Weights of a small transformer language model.
Size: vocabulary 8192, 3.98M parameters.
Each number is 50 + 10 x the weight over the matrix's rms, rounded and kept within 0 to 99. Layers, rows and columns count from 0.

# down: layer 5 MLP down (transposed), 512x128, rms 0.139, rows 268-294, columns 0-127
# up: layer 5 MLP up, 512x128, rms 0.156, rows 269-295, columns 0-127
down268:35 52 39 60 48 37 40 41 56 49 55 45 64 46 32 39 57 48 39 50 58 55 50 66 52 46 45 37 47 45 62 35 66 41 57 49 55 55 51 36 40 53 78 55 43 56 50 52 39 48 59 48 52 50 50 56 49 42 50 48 48 48 53 59 43 50 52 51 43 43 43 57 51 46 55 32 45 53 42 65 54 48 51 69 46 53 54 53 57 47 37 39 54 54 63 54 32 53 45 41 44 48 51 47 55 47 56 67 51 57 60 55 50 64 67 58 47 42 59 51 59 49 43 53 32 47 55 43
up269:47 50 50 42 50 36 43 51 60 69 55 45 37 60 52 56 51 50 51 36 52 48 49 54 49 40 61 52 45 73 46 53 54 54 65 35 55 50 54 54 52 48 56 57 34 66 61 57 38 41 51 34 56 48 47 57 49 37 40 48 43 31 48 46 52 49 58 64 48 46 45 51 53 62 50 57 53 47 54 60 37 47 52 54 53 33 51 46 36 43 64 65 52 53 50 50 57 49 52 57 37 37 47 58 58 43 48 29 41 41 49 57 64 53 54 38 46 40 44 65 41 50 48 48 56 37 47 50
down269:44 57 48 64 48 55 53 47 43 41 43 55 53 48 43 51 38 55 54 65 50 52 44 46 52 44 47 50 56 34 60 51 59 35 61 58 53 48 43 52 58 55 45 49 52 36 43 37 51 48 53 35 42 45 51 33 58 60 61 46 46 61 54 49 50 52 53 26 47 46 55 45 46 41 52 71 56 44 38 59 62 46 45 62 35 48 53 48 62 62 47 40 51 36 51 45 38 51 56 57 59 47 65 48 50 56 49 64 43 58 40 52 43 43 41 62 58 65 63 35 49 45 56 58 48 55 65 48
up270:59 46 59 64 45 54 54 46 49 79 63 39 52 38 50 57 35 54 60 63 62 50 58 45 52 59 55 63 40 57 37 44 46 40 70 44 58 62 62 50 35 56 35 29 39 65 42 52 43 57 40 51 44 54 46 44 55 34 56 47 48 37 53 57 43 55 50 46 44 42 47 48 61 50 46 54 40 60 35 35 44 44 58 55 31 53 42 60 57 24 41 56 58 65 38 58 53 46 48 58 61 61 46 52 43 49 27 41 57 58 62 54 58 39 43 53 50 52 63 44 52 62 41 54 63 64 53 37
down270:46 44 65 52 61 49 66 55 50 64 66 53 60 69 43 54 48 33 37 65 61 66 18 56 58 57 41 56 54 48 57 48 47 42 57 46 45 42 42 49 41 39 87 49 46 46 23 65 36 42 51 49 58 55 40 58 43 56 66 67 48 58 45 59 48 59 46 37 48 57 38 43 42 63 51 26 45 30 48 37 31 35 53 41 64 62 53 35 54 45 60 44 48 41 47 57 39 49 60 61 48 45 55 52 47 63 72 43 49 30 45 50 63 37 66 53 39 42 43 57 51 41 55 50 46 42 54 62
up271:75 20 41 63 39 49 68 56 49 52 50 34 49 46 41 52 50 46 48 53 50 41 47 53 51 52 46 64 62 53 37 43 33 40 58 53 43 42 38 37 44 46 64 48 48 68 49 75 48 51 36 59 59 51 38 55 62 49 51 68 55 52 53 51 48 43 44 42 61 60 39 52 44 75 49 43 52 37 44 59 63 49 63 50 56 51 48 37 37 43 61 37 61 44 41 68 30 47 53 42 67 39 41 52 49 65 39 29 34 70 57 48 59 48 34 60 52 43 63 45 47 45 53 62 63 52 39 49
down271:38 52 67 45 54 54 34 42 50 57 47 50 48 47 60 53 62 41 49 42 34 54 69 54 42 47 38 41 46 47 65 62 59 49 58 68 53 44 68 53 40 50 69 65 43 54 42 26 66 50 58 51 47 58 33 48 54 42 42 51 51 62 60 59 46 50 59 62 25 57 56 47 53 36 54 36 57 58 50 61 35 59 57 42 38 43 73 29 63 47 45 39 66 60 51 28 41 35 58 52 33 65 63 56 45 48 32 59 57 35 44 56 47 50 49 54 48 64 44 44 55 39 42 48 53 51 34 45
up272:60 41 35 61 59 56 55 40 46 43 53 30 42 50 44 44 54 39 55 48 48 55 50 40 49 51 48 50 53 46 36 54 45 46 47 36 45 40 50 40 61 42 48 59 56 48 50 53 55 53 47 50 40 47 59 44 56 57 56 63 55 43 46 50 39 56 48 58 32 45 47 46 51 50 53 57 55 31 49 61 53 51 61 55 40 54 51 50 42 42 63 54 49 60 58 53 41 49 64 77 52 51 53 40 61 51 45 56 47 57 71 53 62 50 56 51 49 63 51 47 38 37 46 51 52 60 50 55
down272:43 56 52 40 61 56 48 50 55 39 45 65 50 53 61 50 50 35 50 47 62 68 62 40 44 51 58 46 45 53 52 50 43 72 49 55 65 62 52 55 39 37 50 47 53 37 46 36 41 49 53 29 52 61 51 44 54 45 52 53 59 42 50 56 44 39 45 35 59 59 42 50 61 46 37 60 58 57 52 55 53 43 34 55 51 42 56 53 54 59 45 50 51 57 55 63 48 52 44 50 42 45 50 45 55 59 46 52 43 37 46 41 53 47 41 48 43 57 60 42 44 49 50 50 55 38 56 45
up273:62 45 49 54 42 41 52 57 38 68 27 43 60 56 57 61 58 52 45 67 59 56 50 52 54 44 46 71 61 57 48 34 40 38 61 55 57 37 58 58 57 42 58 63 49 42 41 49 39 76 28 64 58 47 50 51 42 29 51 61 35 39 45 55 45 53 46 34 61 50 38 57 47 64 37 48 48 62 43 40 66 50 63 37 49 26 41 44 33 48 43 55 52 55 48 59 35 62 43 50 36 54 41 56 48 52 54 57 33 46 64 72 48 45 41 56 44 47 62 44 56 52 50 44 66 56 56 38
down273:53 40 57 41 62 45 33 61 46 47 54 62 55 55 56 50 59 54 54 57 48 40 32 42 33 42 57 58 55 52 49 50 67 49 51 50 45 57 43 54 53 46 60 47 48 32 47 46 42 49 58 56 59 54 58 69 53 37 67 48 50 61 46 54 45 43 56 55 61 46 53 44 60 51 40 59 49 48 60 55 55 50 42 43 41 37 46 52 63 58 39 34 30 44 41 38 49 48 54 39 59 56 64 43 53 36 55 45 52 37 56 55 40 58 56 22 67 68 53 60 40 51 57 43 60 44 63 47
up274:52 57 49 56 51 60 64 53 41 55 41 47 58 48 53 54 58 39 54 54 35 55 36 49 65 44 42 64 48 59 64 58 36 60 44 54 45 68 58 47 17 58 53 58 50 42 46 55 48 49 45 43 44 49 42 43 83 46 45 60 43 55 62 47 43 59 59 42 56 50 52 45 60 59 46 37 50 63 47 66 42 38 56 49 37 52 50 45 46 50 47 35 44 59 58 66 45 53 47 58 51 55 54 49 56 41 54 41 46 47 55 42 56 43 42 51 43 54 56 49 57 62 70 51 51 50 35 59
down274:49 58 42 51 38 47 34 53 50 55 43 49 48 56 51 53 57 51 57 49 52 48 58 94 44 63 58 38 52 60 42 37 50 45 53 48 45 53 51 50 69 51 64 62 38 63 56 43 56 53 55 67 45 49 61 43 54 50 46 46 50 43 57 49 49 54 44 61 31 52 43 48 39 47 46 35 53 40 53 37 40 44 51 65 60 49 53 38 58 46 60 51 57 48 40 34 52 62 55 41 44 45 51 51 46 51 57 49 60 64 52 56 37 39 47 55 44 45 48 52 28 54 36 55 52 54 51 39
up275:39 64 54 47 61 45 65 59 55 72 55 51 55 43 41 31 51 54 42 64 64 51 41 35 63 62 44 60 42 68 44 40 50 30 51 22 43 49 63 59 38 54 50 56 42 47 40 63 40 55 51 37 47 62 39 63 50 40 63 67 56 34 56 48 47 44 59 60 50 54 52 62 38 59 48 56 34 61 34 70 56 44 50 53 46 49 36 56 50 58 60 57 54 54 64 43 43 35 47 41 39 66 52 49 58 52 39 48 34 51 58 48 46 30 53 52 42 59 44 47 48 35 56 43 51 40 43 48
down275:52 39 48 36 41 49 45 49 52 48 34 54 49 55 48 53 59 52 59 49 44 43 53 57 60 55 71 66 60 59 43 50 76 33 55 53 49 43 44 40 57 58 50 38 35 42 57 50 52 40 60 53 61 21 61 41 59 48 38 49 42 43 39 46 51 60 60 52 55 43 48 54 43 44 47 61 70 52 46 69 45 48 56 56 48 51 42 64 41 42 46 68 42 44 53 45 49 60 47 59 42 56 63 30 51 71 44 20 47 69 45 41 50 56 41 41 68 55 31 50 53 60 35 48 48 59 51 56
up276:47 51 42 63 41 58 56 52 45 65 51 49 42 44 51 57 31 53 52 55 47 49 58 53 44 63 57 47 49 56 34 51 38 50 55 36 34 53 49 70 42 43 34 43 38 55 58 69 51 59 35 54 53 36 49 47 55 50 36 58 29 39 34 58 37 44 49 53 40 50 53 35 49 59 57 56 48 51 58 51 55 51 53 66 41 66 59 31 30 43 37 38 43 45 39 64 49 50 41 53 76 53 45 41 71 52 39 39 63 58 79 76 44 44 46 63 35 32 87 54 55 54 49 38 66 43 51 58
down276:40 28 55 61 46 68 47 31 39 52 33 41 51 54 57 55 58 38 56 57 50 38 16 28 61 48 44 47 42 50 47 49 42 61 39 52 61 38 53 33 56 55 57 49 51 49 35 39 50 57 53 45 58 49 43 37 60 44 60 50 40 44 61 41 75 57 46 54 49 62 46 53 53 49 60 57 48 50 56 24 44 61 52 36 60 46 38 58 52 62 54 66 38 62 54 66 46 37 55 51 68 58 36 59 51 68 43 54 42 48 37 59 37 51 47 55 67 52 67 55 25 60 53 64 31 55 54 66
up277:38 43 37 62 50 64 66 48 42 71 33 37 46 56 48 66 61 74 56 44 56 33 26 47 37 52 48 38 49 61 52 50 50 68 70 46 43 46 69 43 40 46 36 41 54 66 40 67 38 37 44 43 56 41 65 22 46 34 40 46 36 49 34 42 51 68 55 59 51 59 53 43 52 71 45 47 53 37 41 50 60 51 50 41 48 54 53 36 48 49 48 41 48 53 62 38 41 55 55 59 61 58 52 36 56 56 37 54 50 54 67 59 65 46 54 65 42 59 48 78 69 67 48 35 56 45 56 44
down277:47 67 48 31 47 47 55 42 77 52 62 58 55 37 54 41 27 55 66 41 63 39 39 52 53 54 48 59 58 40 64 45 52 35 34 66 44 47 46 36 61 50 61 32 50 53 35 56 51 52 37 74 32 44 41 33 45 52 72 59 50 57 53 58 45 59 29 47 43 35 50 60 33 61 43 60 53 49 71 47 51 54 38 49 66 45 62 46 49 41 65 55 54 73 51 38 43 47 51 49 54 50 52 35 47 57 46 45 41 68 42 66 51 53 44 38 37 56 40 46 55 60 55 49 33 40 63 63
up278:42 55 41 63 54 44 67 44 66 67 60 52 45 63 52 56 48 60 56 53 43 37 28 44 31 58 53 65 59 62 53 53 67 63 54 56 45 41 44 59 51 56 51 59 44 56 41 74 43 43 61 44 61 43 58 35 46 38 50 38 46 53 43 54 52 41 38 51 45 41 47 45 56 49 41 45 52 29 51 53 56 66 57 58 38 45 47 45 48 43 52 42 66 60 52 60 25 45 60 63 38 46 66 48 57 61 42 26 31 44 57 51 45 48 53 52 50 54 53 49 59 48 39 58 68 56 41 41
down278:56 49 41 41 55 60 48 60 46 55 70 53 56 42 50 45 65 34 44 61 47 56 75 52 53 52 49 50 49 47 62 63 51 34 47 66 49 49 53 58 41 44 48 68 49 70 31 66 39 50 49 41 45 52 53 54 49 35 43 51 48 54 39 52 61 62 44 48 47 36 55 42 48 58 37 60 32 54 42 49 53 60 49 50 48 65 47 56 62 46 66 51 55 51 43 47 42 46 44 37 48 29 37 33 42 50 53 55 67 41 60 44 50 59 52 62 63 32 58 43 55 31 41 41 54 35 58 34
up279:39 50 58 60 37 70 64 45 45 43 37 36 62 54 57 56 45 55 59 73 61 42 49 43 56 56 54 62 64 56 38 44 52 40 61 45 37 54 50 32 51 44 46 54 55 51 46 55 60 57 18 65 44 65 60 43 41 53 59 58 49 62 60 49 48 50 39 41 43 34 43 45 45 61 45 43 55 37 52 61 42 41 54 44 48 33 61 41 55 44 48 35 72 46 31 51 26 58 25 46 58 42 63 46 67 58 40 27 53 67 75 53 31 45 55 76 41 51 57 52 72 32 50 35 71 54 44 47
down279:70 55 27 29 39 48 37 62 41 47 42 65 65 41 49 56 39 36 34 44 58 40 70 47 61 33 29 48 47 56 60 52 41 40 48 51 78 55 48 69 54 54 75 35 28 64 37 49 62 59 53 51 35 53 43 59 70 60 29 63 45 52 37 51 56 67 56 59 30 60 65 32 45 58 58 37 46 46 58 46 57 36 37 60 53 48 43 67 37 45 61 34 59 47 30 46 47 45 53 50 28 54 46 69 48 36 40 49 52 56 36 62 56 49 57 49 57 65 59 37 41 46 66 62 41 57 57 44
up280:55 37 37 46 53 46 42 51 41 53 52 55 46 52 57 49 59 48 56 52 43 39 51 56 55 60 50 50 51 59 41 40 64 50 58 47 55 55 44 56 55 43 31 50 44 45 69 45 56 54 45 55 49 51 50 55 56 44 26 59 48 52 58 43 37 58 49 56 48 49 48 27 57 56 47 54 39 46 51 35 45 44 57 44 46 45 47 48 57 33 55 53 59 49 54 56 38 33 59 59 51 44 47 37 54 53 50 42 55 51 56 53 49 47 59 50 49 54 64 46 53 52 38 39 56 47 59 64
down280:42 32 54 61 40 56 63 43 51 51 51 44 52 43 38 46 48 54 44 40 51 46 58 25 57 34 52 59 41 48 62 54 50 50 43 58 44 55 60 47 51 50 69 51 53 62 52 56 43 57 57 54 39 47 46 55 54 53 62 39 47 52 51 47 53 59 55 46 48 52 43 62 46 41 38 53 61 48 51 63 44 57 42 36 39 49 49 59 55 54 48 54 29 47 56 46 55 62 54 56 48 56 48 59 57 55 48 65 51 44 38 48 36 44 36 42 50 41 46 57 48 49 65 51 56 54 44 48
up281:65 42 33 52 50 41 56 62 29 72 35 39 54 57 54 38 62 53 39 55 54 57 39 50 52 63 53 77 58 57 36 50 53 45 56 43 55 49 59 52 38 51 52 62 52 38 46 65 47 64 48 37 41 57 57 31 48 35 47 55 58 33 63 50 54 52 38 61 42 49 58 53 56 53 43 57 34 55 53 65 61 42 53 53 49 47 35 48 42 52 57 63 59 45 60 42 37 52 37 54 39 37 55 46 46 56 32 46 53 55 90 50 57 35 55 55 29 46 57 50 48 40 73 53 53 43 53 31
down281:50 48 50 34 50 57 68 55 43 40 54 55 40 45 56 38 25 47 66 59 57 43 50 45 37 58 54 30 51 43 41 69 58 45 66 61 52 36 52 47 51 57 38 54 53 47 52 40 54 56 46 55 47 52 27 50 50 47 51 56 48 58 70 44 26 59 71 54 52 50 30 44 49 54 50 71 45 60 62 37 42 57 45 71 49 56 57 63 56 37 57 39 36 53 37 64 67 54 59 36 47 61 49 46 44 65 41 52 49 53 46 48 66 59 33 47 41 46 56 42 44 49 31 59 58 40 48 52
up282:49 48 70 60 59 20 47 52 56 57 21 42 48 57 49 66 54 58 50 49 32 46 49 50 35 15 49 54 71 57 53 60 44 51 34 46 48 64 53 39 54 32 47 55 40 41 25 49 27 34 34 53 53 48 61 65 49 43 43 45 42 59 35 34 62 62 61 48 54 59 49 60 46 42 51 60 54 48 54 58 51 59 61 66 52 35 59 40 44 59 37 54 47 59 56 54 49 74 47 67 40 45 45 42 53 51 57 42 47 49 59 62 58 56 51 56 31 47 52 57 48 43 57 57 53 63 41 54
down282:45 38 36 62 48 51 37 47 47 52 49 70 50 40 43 41 50 54 65 70 45 60 61 35 58 51 55 46 45 64 56 28 63 41 54 48 28 43 56 56 69 58 47 52 51 73 59 72 61 60 66 42 43 54 38 47 23 59 48 48 52 50 68 57 50 45 47 43 38 60 66 46 40 48 40 45 29 62 45 56 45 49 36 59 48 64 40 50 41 50 57 52 62 56 55 34 48 51 76 41 46 37 56 72 40 49 46 48 54 63 48 44 39 56 61 44 32 46 39 50 48 51 51 61 46 40 48 44
up283:56 41 50 57 51 27 56 65 54 41 63 48 39 63 42 53 42 60 44 35 61 36 58 50 47 53 29 57 58 55 31 22 63 44 50 46 45 59 50 36 72 50 55 38 49 32 39 68 47 44 37 48 71 58 61 51 56 52 64 46 47 61 58 42 49 38 55 48 58 46 50 45 48 75 59 51 55 44 47 56 56 44 48 54 63 38 50 52 41 53 57 57 60 38 45 51 32 26 42 46 49 44 64 36 67 66 54 46 47 48 56 61 52 51 54 53 31 46 46 60 42 47 49 45 50 35 36 49
down283:33 59 54 47 62 61 56 57 36 56 51 63 59 39 49 35 62 43 46 50 44 58 46 40 68 47 57 44 36 49 58 50 51 50 48 49 50 55 60 52 34 50 46 53 64 61 80 42 48 46 69 40 48 37 64 48 67 41 46 49 51 31 49 42 57 55 62 41 50 56 61 47 51 52 57 54 46 60 47 39 44 37 37 54 41 50 56 46 47 46 51 54 58 56 54 49 56 44 37 53 49 46 43 58 26 58 48 47 44 57 32 57 58 40 47 48 53 50 55 46 54 40 43 67 40 57 65 42
up284:35 47 51 69 44 35 34 61 35 62 38 63 53 49 43 53 60 54 50 31 21 31 43 55 38 36 63 49 75 73 14 58 70 56 52 62 59 49 55 73 39 60 54 54 58 47 57 52 48 35 45 56 65 54 33 34 70 55 43 51 35 64 37 52 53 71 76 62 43 78 17 30 52 57 64 35 33 36 31 42 47 38 56 63 70 47 56 12 26 57 83 59 38 40 52 50 65 50 55 60 54 35 65 45 72 39 76 43 43 60 55 57 49 49 47 41 27 47 57 60 44 54 57 71 36 52 28 53
down284:48 39 51 42 68 41 08 57 48 60 53 52 45 49 39 60 75 57 40 45 43 35 43 99 47 35 64 50 58 57 51 34 46 60 49 42 55 48 60 52 41 50 58 65 65 47 47 49 58 56 45 54 63 63 41 36 61 59 51 60 57 54 43 53 56 67 55 67 45 71 42 33 47 51 45 26 44 43 56 45 45 42 41 52 57 57 69 34 42 51 59 50 44 46 62 61 51 52 50 46 41 46 50 50 44 10 59 58 38 48 53 52 60 50 43 43 35 57 57 49 50 58 45 65 38 50 37 48
up285:35 41 43 65 38 55 41 43 37 51 38 54 62 42 37 38 67 53 56 41 22 37 40 55 53 42 69 53 65 63 55 39 47 48 62 47 58 72 54 68 53 58 63 73 40 60 62 42 39 34 48 46 68 51 40 36 55 50 49 45 34 66 52 56 48 68 65 33 44 63 28 29 61 65 51 31 43 47 51 38 47 31 63 42 50 41 55 36 40 58 46 35 45 71 41 73 31 47 57 61 53 50 59 51 76 54 68 44 57 53 61 39 42 42 53 45 48 62 69 51 65 55 58 53 41 52 40 53
down285:50 49 58 52 53 43 31 39 44 71 42 45 44 38 50 51 67 41 50 44 37 56 45 99 47 51 66 55 55 52 52 43 37 56 53 45 60 45 56 48 46 45 78 60 38 47 41 50 47 47 59 56 57 44 44 38 69 47 45 59 45 59 47 57 47 50 56 53 49 59 40 46 46 43 53 14 49 48 38 51 39 45 53 58 55 59 50 47 48 70 48 49 44 50 48 50 52 52 49 42 36 46 48 48 49 28 56 67 48 57 51 50 58 50 56 42 50 51 62 45 58 57 52 64 52 46 34 45
up286:43 43 37 56 61 52 46 46 44 41 47 47 46 53 50 46 46 39 53 41 39 61 68 38 44 54 70 59 45 55 52 53 61 71 51 50 58 51 45 41 55 47 43 71 46 50 48 49 52 40 59 53 63 44 60 58 49 42 51 48 39 54 39 46 50 41 49 34 40 60 54 49 62 46 45 57 56 56 47 51 46 50 59 54 42 44 49 55 39 54 41 40 51 56 44 41 48 44 68 37 67 52 46 59 58 51 61 49 46 55 51 58 40 52 49 54 58 43 69 49 50 56 50 50 62 46 36 38
down286:76 57 59 27 50 43 55 53 41 44 61 39 43 70 58 57 42 42 65 39 54 44 24 51 44 46 50 53 61 67 53 56 40 65 54 59 53 50 48 35 40 58 51 42 42 51 50 51 50 44 45 40 41 55 48 48 47 60 62 50 45 50 54 49 35 54 64 50 53 38 49 42 55 46 63 41 52 57 51 45 52 45 48 52 53 41 43 40 57 50 56 45 58 47 45 63 56 42 42 42 55 46 63 61 65 76 41 52 57 40 58 46 46 58 44 43 43 61 55 40 57 46 49 45 49 53 49 52
up287:57 53 63 54 60 39 52 63 61 53 33 47 43 58 28 62 51 48 46 29 49 56 51 52 59 40 51 58 65 66 60 47 43 63 44 51 52 50 50 55 44 29 36 53 58 31 39 42 27 44 39 60 55 47 55 34 58 45 34 50 41 57 36 49 51 38 70 63 51 52 42 37 56 54 60 71 33 39 49 73 49 43 72 61 58 42 35 41 27 61 59 65 32 53 45 60 66 55 66 45 45 38 45 34 34 51 55 53 44 45 45 62 55 51 41 57 57 42 56 57 53 51 77 56 52 48 37 61
down287:42 39 51 47 28 58 36 33 36 41 45 60 45 34 50 62 39 57 51 65 45 46 58 69 55 51 49 49 50 41 62 47 46 41 74 55 30 43 47 28 42 55 59 50 42 80 46 58 63 50 62 67 57 63 54 42 43 68 55 62 48 36 55 45 50 52 43 50 58 57 55 24 39 57 51 29 54 56 42 37 64 51 42 56 58 63 52 46 51 37 28 49 44 46 59 46 31 53 33 61 46 44 56 52 64 64 59 51 53 44 56 54 46 53 49 51 52 69 56 62 56 57 52 56 37 57 38 47
up288:54 59 55 57 62 31 62 56 58 36 53 51 52 47 38 51 39 49 45 35 44 45 43 43 47 36 43 55 46 42 62 50 44 62 40 42 48 53 61 36 61 43 48 50 42 51 55 60 32 41 54 28 78 46 48 73 55 71 44 36 42 65 53 43 53 58 54 54 49 67 46 33 37 43 31 62 51 47 48 62 43 29 69 54 57 49 47 48 52 41 50 72 63 62 54 68 45 50 59 64 39 53 52 43 59 51 56 60 43 52 61 67 45 50 53 47 43 38 43 47 49 28 78 48 40 43 52 58
down288:52 48 31 71 46 42 46 42 65 45 50 57 54 56 48 43 75 46 52 37 55 37 51 35 36 46 57 48 48 23 70 52 36 65 35 12 43 62 40 38 38 69 49 47 57 64 63 54 41 47 65 54 80 50 42 45 45 55 70 43 50 37 57 57 58 43 37 53 53 34 56 48 34 54 41 67 35 52 47 76 56 51 48 53 63 55 48 44 47 36 55 44 57 46 50 51 57 39 61 56 55 58 74 53 54 49 46 45 45 53 60 49 67 51 48 49 56 54 47 44 44 50 48 53 41 42 59 45
up289:60 60 45 44 36 46 51 61 45 47 49 51 47 56 30 39 57 59 43 37 42 54 46 44 67 52 43 49 45 57 56 56 41 58 51 46 59 53 43 39 47 33 37 53 48 45 48 63 40 60 43 66 69 47 83 43 79 42 26 63 45 56 60 48 36 47 58 55 56 55 35 52 54 59 43 54 44 47 51 77 45 39 58 66 52 30 44 54 48 47 64 60 59 59 52 61 53 54 61 55 36 41 52 37 41 38 51 53 52 61 47 60 56 61 46 56 42 54 75 40 51 58 64 52 54 26 48 52
down289:64 59 51 61 32 49 44 48 44 45 61 45 47 49 35 47 39 65 66 53 64 51 49 40 41 47 27 29 74 55 65 41 63 46 51 48 50 49 51 38 52 41 43 33 56 45 42 65 65 41 36 50 51 64 53 60 51 41 52 61 49 44 46 49 57 41 43 64 48 63 47 44 41 44 38 72 52 67 64 51 58 52 58 65 63 40 68 54 54 45 54 55 47 57 62 64 54 41 50 45 33 61 66 34 51 26 43 50 34 31 49 65 58 37 35 49 57 44 60 51 35 56 48 45 42 51 40 36
up290:58 34 48 48 55 53 58 50 32 59 51 59 52 38 42 50 36 51 55 53 46 62 41 40 36 51 38 57 33 43 45 58 54 54 62 48 56 41 60 43 55 60 55 73 48 63 47 52 50 55 56 56 65 55 60 42 42 46 38 41 49 48 35 41 40 51 45 49 44 53 35 42 70 58 55 62 41 62 53 47 39 57 60 48 44 53 53 48 32 40 46 47 68 36 54 44 48 41 52 47 42 42 51 34 64 58 63 64 62 53 62 42 55 58 53 53 35 52 62 43 38 41 54 69 59 44 46 40
down290:53 41 48 68 54 53 45 46 56 53 49 42 58 65 49 48 40 50 32 57 50 47 83 60 62 46 41 51 48 53 55 44 47 57 52 40 32 56 40 46 39 48 43 49 58 45 36 62 58 48 49 61 48 40 29 41 53 56 46 63 55 54 61 52 45 43 51 50 55 45 62 57 49 48 68 47 51 51 52 49 57 41 57 47 55 65 55 52 62 39 47 50 51 53 46 55 44 52 50 44 48 64 56 29 63 35 51 40 36 39 35 45 32 49 52 55 47 65 60 45 44 67 57 43 45 49 41 41
up291:37 45 46 59 58 26 64 62 55 64 50 48 50 59 39 42 43 42 48 48 41 49 39 50 47 49 40 49 41 47 23 58 57 59 60 46 39 56 56 49 29 48 40 47 51 48 57 40 47 45 42 31 40 84 57 46 63 52 39 63 49 53 74 32 39 41 42 41 30 64 47 46 44 53 58 47 50 59 46 82 40 46 52 70 39 54 44 38 61 41 68 46 35 51 60 64 58 51 47 60 62 42 62 40 66 51 55 59 67 72 54 58 64 57 52 52 49 49 46 47 59 38 53 49 31 66 40 40
down291:59 37 57 58 52 48 49 36 32 68 46 54 32 42 47 36 26 58 57 49 57 53 47 53 58 57 60 64 55 56 50 30 35 63 39 57 45 61 40 47 66 45 57 48 50 57 32 61 56 30 56 47 62 57 71 70 41 55 52 51 48 44 31 51 46 32 65 39 60 40 52 37 45 34 50 56 54 42 44 34 54 40 36 42 45 53 49 57 32 47 37 49 70 47 73 41 64 58 55 52 51 44 52 63 38 67 45 58 47 19 52 54 41 62 58 48 60 49 46 55 62 43 62 66 48 63 44 66
up292:54 44 51 53 52 44 48 65 53 55 56 36 44 56 48 53 59 46 56 37 31 57 54 46 44 36 43 52 43 56 57 58 44 60 59 43 50 59 47 51 54 49 44 57 56 47 50 60 47 40 49 45 63 51 73 44 66 46 62 49 46 64 27 43 43 44 44 43 38 56 40 41 50 67 48 64 53 58 51 53 50 50 54 55 27 46 43 55 24 60 49 51 57 54 35 39 57 57 30 57 73 50 55 48 58 43 52 54 43 47 58 55 60 56 60 59 45 41 49 52 42 46 55 53 42 42 28 43
down292:24 35 55 50 42 35 56 34 54 55 58 53 54 61 51 45 47 62 57 69 63 60 66 42 72 59 51 48 52 46 48 24 49 50 43 51 47 58 47 65 38 45 59 56 43 59 46 40 52 56 38 43 54 52 47 69 38 29 49 67 49 71 42 38 42 45 60 45 60 66 52 49 36 47 54 50 59 52 49 59 57 47 48 52 58 55 50 50 56 31 52 49 76 47 46 54 52 44 59 54 44 36 55 44 55 64 52 46 42 53 53 31 36 55 39 43 43 51 67 45 40 46 50 53 48 46 49 60
up293:54 56 55 72 42 54 54 47 37 55 43 49 69 50 50 40 48 37 73 34 45 42 53 45 62 67 53 71 40 39 57 50 47 40 65 53 49 59 41 42 51 57 50 43 33 50 26 42 44 53 52 29 35 47 43 50 61 56 59 44 42 45 67 47 51 49 50 43 33 51 54 48 70 63 45 45 35 51 53 40 59 52 54 60 46 56 46 42 43 35 59 60 43 55 54 56 46 39 47 48 53 49 34 49 49 62 48 32 49 52 68 48 59 48 70 48 54 53 64 54 38 61 56 38 59 59 51 41
down293:51 47 52 40 52 41 39 34 49 38 54 50 39 61 50 41 39 62 38 61 43 60 54 52 50 41 36 49 45 61 55 58 57 61 37 59 58 55 62 59 41 66 42 61 55 54 51 62 41 51 63 65 54 49 55 47 51 52 41 46 48 60 59 56 44 32 36 45 40 52 60 44 41 56 39 58 46 53 58 46 55 54 46 52 46 37 45 43 67 48 33 56 56 61 49 61 40 63 50 59 44 57 48 65 59 49 48 65 49 40 46 57 52 48 39 46 51 54 41 44 38 51 68 33 34 51 45 39
up294:37 55 48 61 50 40 59 49 52 51 42 62 31 51 41 44 38 36 61 50 69 36 41 43 49 50 58 46 53 31 50 46 43 64 48 57 56 54 49 62 59 38 63 46 49 53 45 62 57 50 49 48 73 58 57 46 60 60 60 62 55 51 61 43 46 42 37 40 47 65 47 50 44 52 60 40 61 41 29 55 39 21 52 61 35 67 52 54 55 45 72 49 55 55 53 63 36 44 39 46 65 55 55 56 47 44 46 51 58 60 42 58 35 51 57 49 65 46 36 47 64 46 71 60 49 45 40 31
down294:45 44 58 64 75 53 50 32 64 60 60 45 41 43 43 63 47 36 59 76 51 51 54 38 51 40 33 59 59 50 39 47 55 44 47 55 55 32 45 57 45 54 42 56 47 54 49 56 46 50 43 44 60 49 30 60 49 40 44 63 49 36 64 59 60 43 33 60 34 67 48 49 55 52 65 39 40 43 56 50 47 52 47 54 63 48 45 34 60 38 51 62 31 74 63 37 48 37 43 54 35 35 53 43 51 56 55 65 39 52 47 52 45 64 52 62 48 59 48 59 50 54 52 42 64 27 57 55
up295:41 68 53 80 55 35 78 48 51 54 52 46 53 60 48 39 67 43 54 70 37 34 46 39 40 64 63 41 62 61 47 48 53 62 57 48 50 56 59 39 49 60 43 40 38 44 50 65 57 47 43 32 39 43 54 62 47 29 66 39 37 54 51 58 44 56 53 60 15 49 54 29 55 56 51 46 55 57 50 43 46 70 60 46 36 31 54 46 23 43 48 46 43 44 46 49 39 46 72 63 61 66 37 65 48 62 29 24 45 73 72 71 56 50 62 71 51 37 70 45 37 44 55 58 69 44 33 49